Part of a small language model's weights: a variant of SOAP for these matrices, 3707 steps.
Each number is 128 + 32 x the weight over its row's rms, rounded and kept within 0 to 255. Layers, rows and columns count from 0. Numbers have three digits each. The size before them is the row's rms in percent of the matrix's.

# layer 13 attention output (transposed), 192x192, rms 0.256, rows 10-16,42-48,73-80, columns 96-191
105:105142156149154155124087109087113142147184132149146128138089133134083152095161100127171123048096105117113176084115142120134117111085071164123128156154089145108093115104066143135118117165164121127093113136206128080140144135122150113097118170121135111174078135105141060168165085130118104137
095:146107161150119118069143105097114163131153068117166131073146136100158142127151056169150175140132213104118142141130135160115178155151157149092147145182067123132158131208147187128125122096080186093113094143063119092142178114093124073115116053084149130072064151148110128124172157168127137084
100:130140155146050086149137120179095135100137163129058115107163156113128131113100113124122127143125095101141127146146124137089100104154079134145138098143114167156098118038127091123141125102131133112148099123138145137160173082131172114161154107058092126166127150104093181125129124111062155184
098:138109110106077094092144125175101130156100152171119085126128089106113123161095120112115155156127125171067127089149170076136158113092130099161134101126141105116111148098198093146130113141142141155146151063122140097156138096120111089140168099141106098165176163047132055117138153161183105193
099:162126103066123099145068123107116085129136156184121173126122148144133106176089146100127193138118097138121090116144132107057154077125162100138149122133151136161102179171159125118088050097081095158064180141063147083066183140145102157120163123098139162110123123112140139095134138126176132169
100:090127193161098129096075161143115104174117043097104071114188144187168158105125117114107138070104110122127145113173103155106144130111129109125166119104140194100163189150142162151148126130171189157136136047083083169172174090119087199118179125117160163125141128108131105176117109148110119141
093:095111116083125121168124133152183169135128196073094114096059128153137191179073167094119166097126090159118155103086136175112161132156135130138100180113128096111126151141098101107193089113137118139148136087175162104125124113144141147121155172079122129186150111158162166105117139120098129063
100:199124141129145174177179140162177151086098149130186129144111107078106095154110087170075113152149117157127120148122112173160155193133071103146120066100124128132106145127160110150067088101102113163093070122124153139094127132123091184170150141180094124163154060158106113130114164137109158128
118:131122134166117104133137153121106158155128130181103090129116152121123112072070093148122143150125154162143103078198114117169122128070116169144093139099148108075155073074106106127130140174194143087151117122125161196097125120148154168074134219155117115124135116108079085148164133130091095169
109:118147144159154138140224069127101138126154102152157100118065162151131095134152093138103108146112154115130142154134105110124211097185095155158146115118148114137111112108156191105178114190088109114114181112120058129066127161124092125121130123197176134128131112150101119109105175155072144101
095:077111160120088163196154147129174084099183099098075141123148108187108146111116166103147137188169127108179125120123094080150153172145081107149127080128132056157096114166104117163126116092101104101135135125146094169150148160183094132177078153163114119140156089136163207103130141186135172081
109:146156140247114173094108066132142159194165136088074090105120130126117082115125120131146151128098114106160131176129099112117132151132107119135140135134116141102098109085097156078112106091131191104142143084141123148147095079119124095169106076105135124149139126111151141087147152147064154149
094:104122085069114104201138112100192147160103160129145125104123137088097158099083155062126115120119144135074100145114144105141140072199106093097146110143159119079087140113190148166163056057129121135093140152145119091133112099126108135185119112144141098174177115135091115157118149127169123044
101:114105115059137155090123125143093069162092074122138099090158110128155088104117101091117141124156139135142121139167112091145147170062144179165135111059131081090128103106129189122063080119056131116090128146115119135085111143131120109153131146088163117146151146108072118089102117117102097108
093:104141136046189080120142132108123174089160114123112130110119099125157156127100125136154150158121095110129130115128102117134134132082107164089137135087105076096125103138174133189107124131136122197063135191164111126142148101107085131115152084200108113092091118161143121155080140110053100164
095:092142088164112124098115104120111139094160084115065086156138139106099110110164233139141119112166124130127088131125150114145087090160132134157150151108103102147085152176146117153080184160133163091148103104115109157186120127072128116206134098109117109106117185167172181114058120136151123170
090:103103104089121143136140104095067069093095092130132184089102155211112142114126123071140112169121130136160054129079137129109043145134143124185141150163141085137151151126143117085126115068087116133125162163187157151147112124148112167190101091156114129123150115124180124149128115094171130109
086:113132163058165140129070156145203094158144157110112095127215075098090141126123148141164131162136137083104146143122208096131096079097109090129117102130118121078063144080101081156079149133210087115136129191093134088140086159142112156131112169134092128116126141072122129174072123095171109164
103:141129133255162116130101102117085102150098130172169084080145102086138139120133102143116099131120170122077160144115157166141125139107134152140153154132158167125172111137105165071168126150093130133135112163108100158145148148118172144093090195102196168109197150162059090148118080149126096162
097:084149142055153121154090102085162170070090106098163141157146155188077104113146195162091085133124149090132104155130047106176134177162116152094090098101148098175119119166101104185128174231120129128131094146103123142165110145128147156161137170064134112149162117074155124090146092120143130122
092:185145078158116105127122146167084100140142170168108109148133099117157107102136111151135168105157122145194109127150126120100097161111135164164113152106130140141190127090076103151050200151140113155139125088118153129112097128108159109111115114118126117082122116130199121074108149095105154119
094:147154114156133132109151132101069147085097143119151157130157161138114095116169186153130096148122187123173132124117151091144153084140155052102127154140102137145103177155115135164121216162148126121160086083137160144167156106047125094129116125147153105079150122115133162074166084145110221149
# layer 13 attention value, 64x192, rms 0.186, rows 10-16, columns 96-191
101:084088139133159139144075239085099176080083145150106158127138141095149150106128088081135147121143190098112137141155111146158166165110184076152118142130189141132181083144066126174151092164156150174130124169193084098133110169170209101159196083086116136145105134157072132107152114077144105174
108:122125182159161111110086186143117099153100115095102134146136113116119122086162113159114176178145083140142097031104106144080177080126169124144134077117159170133138134139129144063133102129141141153098099137075195148089101114121163095118152152120108112125127123158130068127106120139197098153
099:068137157151116186113144042106166127133134168151150153142146148172173163108085112189163093143075169182142097128130114095121146136136229123118138131169105086115126117166146129101152168141106150147099100112116084115130121121145144158129183126136150123123139124163111141113137164121144117128
097:079118086151143144198175152099142147145087114146129174157140160126147141133151099150144093143174089159158120143165109105142072097101111154081134205125162123157099187185168118126072106130085186095152099126081158115171127135146117126116105137100174167138092126093135083122045174086113086122
103:128088159137090142064229111161193133119159094175114160130141095176139095066090125083141144113125168088098133170119153129127205069087046119134172186157115159137091138130147144134110146095142142117151093098126152186150102113109141124108138129170171086107111116148127146142193195168166124070
099:108085098160152148171109132158146154123112120122094115107110169148149154128113138184173147135185148098126141149149127106144165202076155141110160140148142119060154119089132107130132135101077071055138141157176150131149181151124130164179115102131166190085070074163139156140151136142152108178
097:122193139128181132119130179157183156186133117135120128211099118155093148100101097099110122181063136121146146153011108119162122150101096127102112114127107103140121073142120157133206071134104098084135123141168107149149180116137127190089091126132077094141128123082123140115165131180172136151